config = dict(
    num_hidden_layers=8,
    hidden_size=192,
    num_attention_heads=2,
    num_key_value_heads=1,
    head_dim=64,
    intermediate_size=768,
    vocab_size=6632,
    hidden_act='gelu',
    norm='layernorm',
    norm_place='pre',
    norm_eps=1e-06,
    positions='rope',
    rope_theta=10000.0,
    rope_fraction=0.75,
    qk_norm=False,
    attn_scale=0.125,
    bias='none',
    tie_word_embeddings=True,
    parallel_block=True,
    init='trunc',
    init_std_qkv=0.0361,
    init_std_o=0.00904,
    init_std_up=0.0361,
    init_std_down=0.00904,
    optimizer='soap_variant',
    learning_rate=0.00544,
    lr_mult_qkv=0.5,
    lr_mult_o=1.52,
    beta1=0.95,
    beta2=0.95,
    lr_head=0.00539,
    warmup_steps=200,
    schedule='wsd',
    decay_fraction=0.347,
    decay_shape='sqrt',
    final_lr_fraction=0.0,
    batch_tokens=32768,
    max_seq_len=512,
    doc_mask=True,
    train_tokens=157000000,
    max_steps=4792,
    dataset='wikipedia_en',
)
Each number is 128 + 32 x the weight over its row's rms, rounded and kept within 0 to 255. Layers, rows and columns count from 0. Numbers have three digits each. The size before them is the row's rms in percent of the matrix's.

# layer 3 MLP up, 768x192, rms 0.152, rows 396-461, columns 48-95
099:148159114119139175178149131114163094099171139101119118067141126138091130105066133176111157096189155070190174133110162140115142084138114102097115
094:056114090100151115152110093151154190184140151118129061158174119100124089160126132086112156137119135091158120103195141139099131115149147089086056
100:121113128146167142114129132090132080156124095157081129083143108082162154125119163123060116113111185151144152133169089139148064129196106111123104
098:136156186088105161162132139158130211168138138076127095142179143155125089196122120137110090092115125105079163164153146079186133128113187128099162
091:116090213095114123132164113187166170106139135184130121142134166091147125156115096162080122132122083114144156124093107128136188136140140060127195
097:119092175142153109094124145129155126109099157103177150189162124098181117122092177141179170091088202154143132133136189098122083141128114089113139
099:126118116139127139130095166112102142124142128118130144168125137085193129089151169136118148099141119098115083125076156096127152153102173091096129
099:126131144107132105126166120104103105119154173111155166093129126089085146073124131176108152113095102105140169134117115141096183114152165062090013
089:087116129085101095160126135113152156132146122117148104135161142103095041086132116102102178111140181198120070099196179115094136173185145033109144
099:049166148185199154125075162145132185100147130120156146136138136161143128162171129097125103164157100056107074164130075120100148126123121119141128
103:116150124078191158146152214137120054106150139128117140142122109114124132188169154068131115154156164112115071161106200111092134099115097104124129
112:172122151070141126149139117089120176126127188138085119067135165154103100127113141162186178107174155114150184055112095136100177149134124117151106
092:086110118174097154078093145085171084123169083148136183149137150120098127163113123132189083107071097143136120159088136112156119152150122168111116
100:124185101112107104123154120133133139102110113127192102158094111098092103077131116117060163125136077075118111130061107136139169081087147107099102
104:140083165142172096136113043110134112153115119112126148152133094131054195175066084145125176079145128157088144082177068069113157049183093125123124
100:147090150129091101124115106161135098111111099112150177088108130181117198185128126196149125173156107188079140119120127136095085069103140121128146
100:130134110153124108134108122146139152123141118071121093151129131111172100085079148147134223136076072101167159104091167126093115174077085190147127
080:140082130131102125067178133113122132144115151104108075158166167087130138082086160104161117103141122036105230137178089088182132141132161179150163
101:101095132123156125140082100151145148146114174137115146158112114138147092129157151183118140118102111138118079125122096132179146122139185089093143
095:097160032075060196135164125113119071143106148108092099151158082131150092112141224145097146166076091145130195162082092080153095122172092118143128
098:112118152098103172167186080119104074131121105117138131120122076089107122158067161149117119153168112163133131087130081197099129105153132151129165
097:110111131105156195097132115115191093103146157153097154081149115125128130127192116160072152083107059084141196108154081158092132096167080151134132
098:130131164089116151140147121142140177166161128122126101097157094113091119121116169128130132084208151132087184143134125150159066136158137150088114
090:128159167058149054114146141153125107137134133104147099087176163129156094209115116207129114129078136130109077128123127159121127124106092146072134
098:162117125089151156120118121137161131067111082164147113104073092097127131154155139160083154106117180076093151142062102164102152109124127084082123
099:190114110145169118162114179180133113168120124123164104097113120122108119079117104146098161159135114129153158109150155071112093093132086178116096
102:112080181114122114170130091125136129123141099143121117143164109139109133191084180116104078127140144152116111121172099108082108224143146114116174
086:093104084099153109125107117092170124110091093146107096139098156133095130203130132159098098163158085173092091201077064096130109148133075166103104
108:100141107135160088099097070093107112161117140151060168083108180116143145127146098154103128113124097066126115151062138144080146132122194115118092
099:118143170181148113128081095096146112109041148180138123181116179121168127150162102141130116111132154094120071127170074163113045125164095164102085
108:096151119161114159123112148112163163135159137120085092178143110098166077092126102087089105096130186114155140145131184120151145172117152136153144
095:128178102124102131077171074084127108105138112114105220095168134139170138102116102136113160165114146157172087116058127120092213108141158121127149
097:120126150124097156169142131140151129080139100155086184142154162116165147131141075145129100107143044085148159121039122119132145172088175155116159
100:106137123107078114143161143109165144162168164132144148103176109142191210061169159180116127136174110149127081145168076111095134103127139108119144
100:095074115136095102164178125081150109142142149131099145089122083141174169124157197131146110170162142140147170117125154128144098218105114151146103
106:129096111143121111133174125178097167061098131089164112126164127110109080109091142184138124112171090136125123093128111152150104112120096228091093
098:140150126182186161147134128120147084076095131089121145154116124088130070119118127158146101221144138117108136151122103140141189146117109059154187
102:137092127107125050174111124132182119152093105131087147093104086137074146161100133096104173129085036124100088129155084124091083131170135122113017
095:123101142121175125123121160142095181131132085145104165108108137136146164156123169103141122134139127110155091119137105116153123060119167156139082
093:097122145188115206112171061161112112173113165164123114096154101101115086076167064162089156190117098133180069133174141144188150109115120080154099
102:169125120068162129140137114126125099157171173188147099106137132107114122108078146135123160130118083112134086126119123172068153104093143084170148
089:169130103191126128070128050106121131119150202173055153087077165134112110082128163153158138177124134115177157089129177116109137168152134153136140
094:133114114102156090176094112151115112133082152082136090092122115136134056166133144155155150119190129144119085108160092108109053112079121126168112
103:111165121124123155132070120150079112105085142110123155086161114132132080076097106109114188154138148131117056164154119111109114035155094147119070
107:170110088101162153084127109103088154113126179176124126161120108133087122096188091136125179130144152100166152105155126065121120143111139080105174
088:138134134121099120102181136137185124153137123081107133140113170102062170089139076145065114160128196166150162140152124140118150177086115069099153
107:138106054151154108167121149084083046115099221088087161139121113126137160166113144153120170119110120150119127111117170091162155136157109117089120
098:196176134095115091187146090191162150105112129160167133156098100104157125150061155088131105150137126123132130191142141142131114130133159127079145
133:145164089122146146098133120104107185159085205089149156074127045096169068124139109115163207096188137155188180147143183116134160146103130127091109
102:173111086110159125116164169112182115095108121220065154140120151070167145115057087093084167099185111107132085136087180150074099095156127090108150
107:133122162146179120160103095083153131134123153076147115116178191127142095104150103114141132160145085146084144089130096093119097124157090139158094
101:141133108137098111082150096059107096130140147179095152192129163130156059085077194076132146121096147151147155106121120138097086104127051162077055
102:131181160159082148113099163141181113138197126091141125130172110096130185148168104101099120157182157120116162075129136168135093139139150141071103
095:107149094171148157179075166116122082094123111113108114131149135138188170154145157150070107094092079103106163178092104144149116137057118170139045
101:127139147056096115136107133105094135084102134152212179112142100129143158150086138112096136137132154085156142069124124086117187110102201073133155
095:162092106076171171209200120128103152132139146120161092106148147103146154088097183168079117194123110177105138166172108123156135120121149086178133
101:118168082138139074121142169165167121131121143152133125134148096114171140082158122061127154147147029153118206116079106175108119121146164083156133
090:109115136095114088089183129133096165120144155157161096085168042159141118123125128080093133069165118132154084146053096121158091132114065121119143
097:155117168205118147083220174142108201124140165078136162138148148123135078131121107118122139150019134173121167157090124125110139089143139140094163
110:171176117144122146110054091097067137107180145137067110203161106095123158102071164146118121123160135120136157131118098144072167100132134112119075
098:144118115143113208152167084156148071118129101147121142141147137099143119192096111123122165124177140155076096099146116159185123137076139097153089
103:160176151141131119131152107190116152122194181091160146053093160076102150114164138137166173080116154124173097115159165090116095126125177092087152
108:175108124161118143080138105108123046139106140155117151111109125067142104125197086122140135131080112195095098105085097165149111093107125146157159
087:145127147119186141139124114133059139089104144111179150153134070087202150165138158162175130150117126058093147145158061140138127138112061128124105
093:086152051175152180126120094162153141059146167117041127153165187150163083114147129128127119087109186131112160123055095135129135118117106106114150
096:163115145087126159041107109164139110073135147116107098111159154092140121141076089106109148153132112091160118137101166099142150096117154110091120
# layer 3 MLP down (transposed), 768x192, rms 0.155, rows 396-461, columns 48-95
110:123184112135097108147081170145147070129143159100144099144151088139116150118158100153137124239069101171089151136094156220112091135148082117185110
095:137128147156101153107141158143108157107128072117114159076093097128141147093123159132145122058155141116167075125162142169075166144099143144107163
103:135110137193132098135114126101135100165117127068119159135123130153102082163154131120131121104068111074131101146162160120138170132105070101103083
083:116105102219110119107080087086142131157121165181140146147097112144142179122149161156132190147150094145086156145079103130056123158121182105113137
078:122106121128135143129150174134122081097131142172139162150081090146167150106191131160093154208172150199102126103159122132098121123083161098132057
099:115091099112183110146141088116150148142147107094155092127146146119089175109091141120177153130178150136147079089135093126082130140074120143107132
106:071141051121065120102134154141123107134167104131103137083109139143089123087044101113097091185156168138136151158154123139116151130135090163146131
093:098157126100102121155131060133132115126075139101092059134164117146122112114133137146104064132140168133161108175125072143123110158089172124139144
070:151075129143196153123193139122136055129118088193141181159148172156082155080157122139099182147134161093135155149130157116093106176100130136144107
106:139104111130114157083147148110127140123148122163124115099121158184189137110123100137160094157094237146158093141125120112093085107133107162154082
106:143137105136079123137129094149126090125125105141099166110117103113186164151127148175118107145091121134126164094157124138138106071144138167144110
110:096110156107122128126141184067143118091095181147171105140160141117119193168146102119187147145150126060137116113100098161176095104120129133131109
096:150058137140129159078160106152098159071151123166103122142144174142133122129166111103116180104095187184162114116153051156113139130120120081087118
098:136138099117138154112159109081146174082159117141141119118087156125132154162118106128141128172103126166155173188123132185077086134099185114166122
108:112092089166071140134125143172135153206138115089106075147083113134108122123130246082136059160161088161104156160163175146101122132163162106104146
101:113118178137142127179057072110168087132094134151121102138178094098063128152126107098138158113140126114181124154150127112156115142152172174172152
091:115176096125141156150068155100120104143124179180119098156123092124079176106163160147173095121150101142149097117110102108114131139163149136091146
082:100147140117129084057084133145136092163129100110165152158128129159102137153169114111151094137215133121096151074140186193131177096111134144174118
104:084127135147119167064163068142133099141108144132124099143118121198067162136144120130158104176097183115184174130095119113079167174153071145139150
096:198098104140108221080131157089153087104113160153176070094148124122187186115148101114128109158136156148131078151179142098121100063108114092118118
093:164105109183099152091132130104146123032153135152138137068115154146145108109127107123117119094148140114076163094112147095145128151214117107128156
099:118036136103081112107142186156130169085106096120170092116140132133176134115096138070160147123096158171109188100144125170150150135114163099101082
088:132114091104095177150155084113135097139095161080106155149141106116130131108157141151096122221069187139112102167151075105163196146112138171078116
102:082121108167086072051090085122132131173134088093093144096119132114135092126140150127201103091088152175170164146156105127108161131154139129160131
102:149139085108149143145093144119106123094150089096142181128099099102193158102143204106095104151164126145169153140140093139097114071101127095158084
101:168109160173110146170095190133144119105158113211135066174137146204176132107160088131090133110065127166119090163138155179149152113141097125162116
100:098103124191139155113102177123074158076124145167130131127088155161183106102160083072124095102149133132094127172134140122138152118048082121145105
089:063073130161149122142104121154160149141142044197133155123181164135139154107107094142139144119105132127140165119139126091164105163082189075162142
110:162162183177148210128137118153156143031110147110132153098104126186129158138103097139123078114118108152118118079102111177095137161140116093154140
107:093116187103155081116059129085152124153154098127175121115132113112169151087132188156094097184074139172137201081070115133158114107164125144129122
107:184111069064143130135129198099158087169098120113188145096157182149137158173063148141156104141159132159138146114104147096128107136150132153121131
103:102106190123146164059084178131087100173156138134108102134108176126073194167139181138122086104134110139136131172144135134134176160113091157072160
070:128109082146099086147116143134111156115115125134102165134120150155109104059174112117129140117101115117158144104100132148165130117099082139102095
095:114130185153146059122125122109133065100179110155146137132097196136109159151147177166081165127098112109125150086091177151129119083175118110190110
102:162194168104122122035102093136108141111097119199165093144119150119131083087104059147147115068158153126093169111098128151116091189108110103123162
110:141168116150114110183136152106148116124123083118086134139133094135171188145075133118142108151071172154114119146099151150217142170094152158075100
113:111138116106151129087143092189186157083065169099134185152177132094134127098091111143138142112076164154176078086150080075148123136168152127170150
106:168119127142152152098115071144148097129155184100121143134129080122076122131118142127109124135121168113136097132125181147153131149106183102149156
093:120126139087076090073170118177161136127093091101125111140178086114126159063182167146077148167114137084141113145119102088137145167100074135101141
099:103069094132181118131075120127180142170083108136096128141158113207092194178151103126128120140169141120094180168076121123095166115172126154154156
108:127117118089077075103195089150125139141181113175194160123099093127144101186119094116174096163117173166139088127119138132098113150151072074137092
087:111172179105164149129052166142129102158126131153168160128174068140175158163106167182164167161107150176107109127157095167179160104107166151111134
082:125115061090154123146132138150111120140120095144142176159133046165106175076118120018162153137080152128151116106154114143197115101071117100117112
097:155140114105139153124166140092182110189104103119127143118126131184116105125154134093144122132163088151183125055123193141108129153113105179228139
107:145134100117168208162100137129154123068104106112116188113163122139154104144107084151163142147144113126111119132145136194130067161130173147130101
093:155149132070132152141094140126122083126075154129137171125122096101091113096182161161137091064063095145152108109131077164078139105140138112096140
107:080125106106132129112138124151095173098099144165122157177124121134155090169179153148137084134110214114152073129108115137167125100151130175087145
099:145178091102188119114141170175139070178134122106139149064130124109073102142161098123060183151160058129147148100108144132168131097165133130152102
119:185087097143121164143065128105106112142105102123159126093128077164062146136109140145157151084106106167086151124086152133173093109163142094084103
084:121108100160094118150156139182167122166104127132131089202094139136147117097184163180125145164090172151149153126130040047142188166072109136174107
102:085083145154109108094189136191164145116093123136090151190091133121104115108093131106151081170165145084124040133132113161133131093073147126153150
101:055093092180127131091084109086164158168093159181105118136125183102096115106094139141172175171117104111101132147116067156081124147138114133078157
098:109140134155160182147057160118174156085092105192086092108112171077120083095162124112087123110137128109155150169134181150125155160116121095128138
108:156180150137170114120169135211129128111096152136089118143119126185131113136151175169106130123135134086146139155122144113095149153108063159149166
105:114134193120098106158137113182167063113177134162127106140059099069124163106152164091128099087095154119168142128113108064123089125154122155165158
105:138121099126170126095163158133184113160183084135178132137188172042156160131132081112132119157041132128113097143093133143120065092114099077139088
095:142072115120144142178065083140132131131140169117110143148088129122077124124134037153131098097111175085141138168082115148083101123092123134176148
097:162126124107182078111125109100098108174148108092144164143130112090190064087129135160133163132158162099180148172138107128138155128150139058124135
094:099101112092121145101150177129109119145074089054160097109087072116147111141124103100181025120138098129138153096099116120081182150132107094155141
097:095136157135118180175115119167068163069089159129091124106116153113068106086126119115129144135076174128113147154077124134168135108170145069142174
100:109133119143128111157133116087119151145067107111137171145143118158137148155168096134144127100113102157171141148135112107133164142136156137131174
095:117060142179125111130087099123133089095108125156097146085094119106126143116068153075111113131118133127174065094116130155140142151146097215136116
121:152074115131092152107069188108132166152117095107148157137088152164136083126137145171117155138157065154150102112099157089153197134115165150140095
092:135144134134174210053102087146089099147095121168160094127135105101112171061126162107167087122083122098122133142087138104096132133188103136167125
098:202121111104123136109199096135162141115110139104168135111133117141119107161146123131122158140120120113091154120151115099186104124178066137172122
099:102154146143107083109097051163112112044139104198147085168124083108120137124125112164112087166119198103171106138161146172145115153070131124155089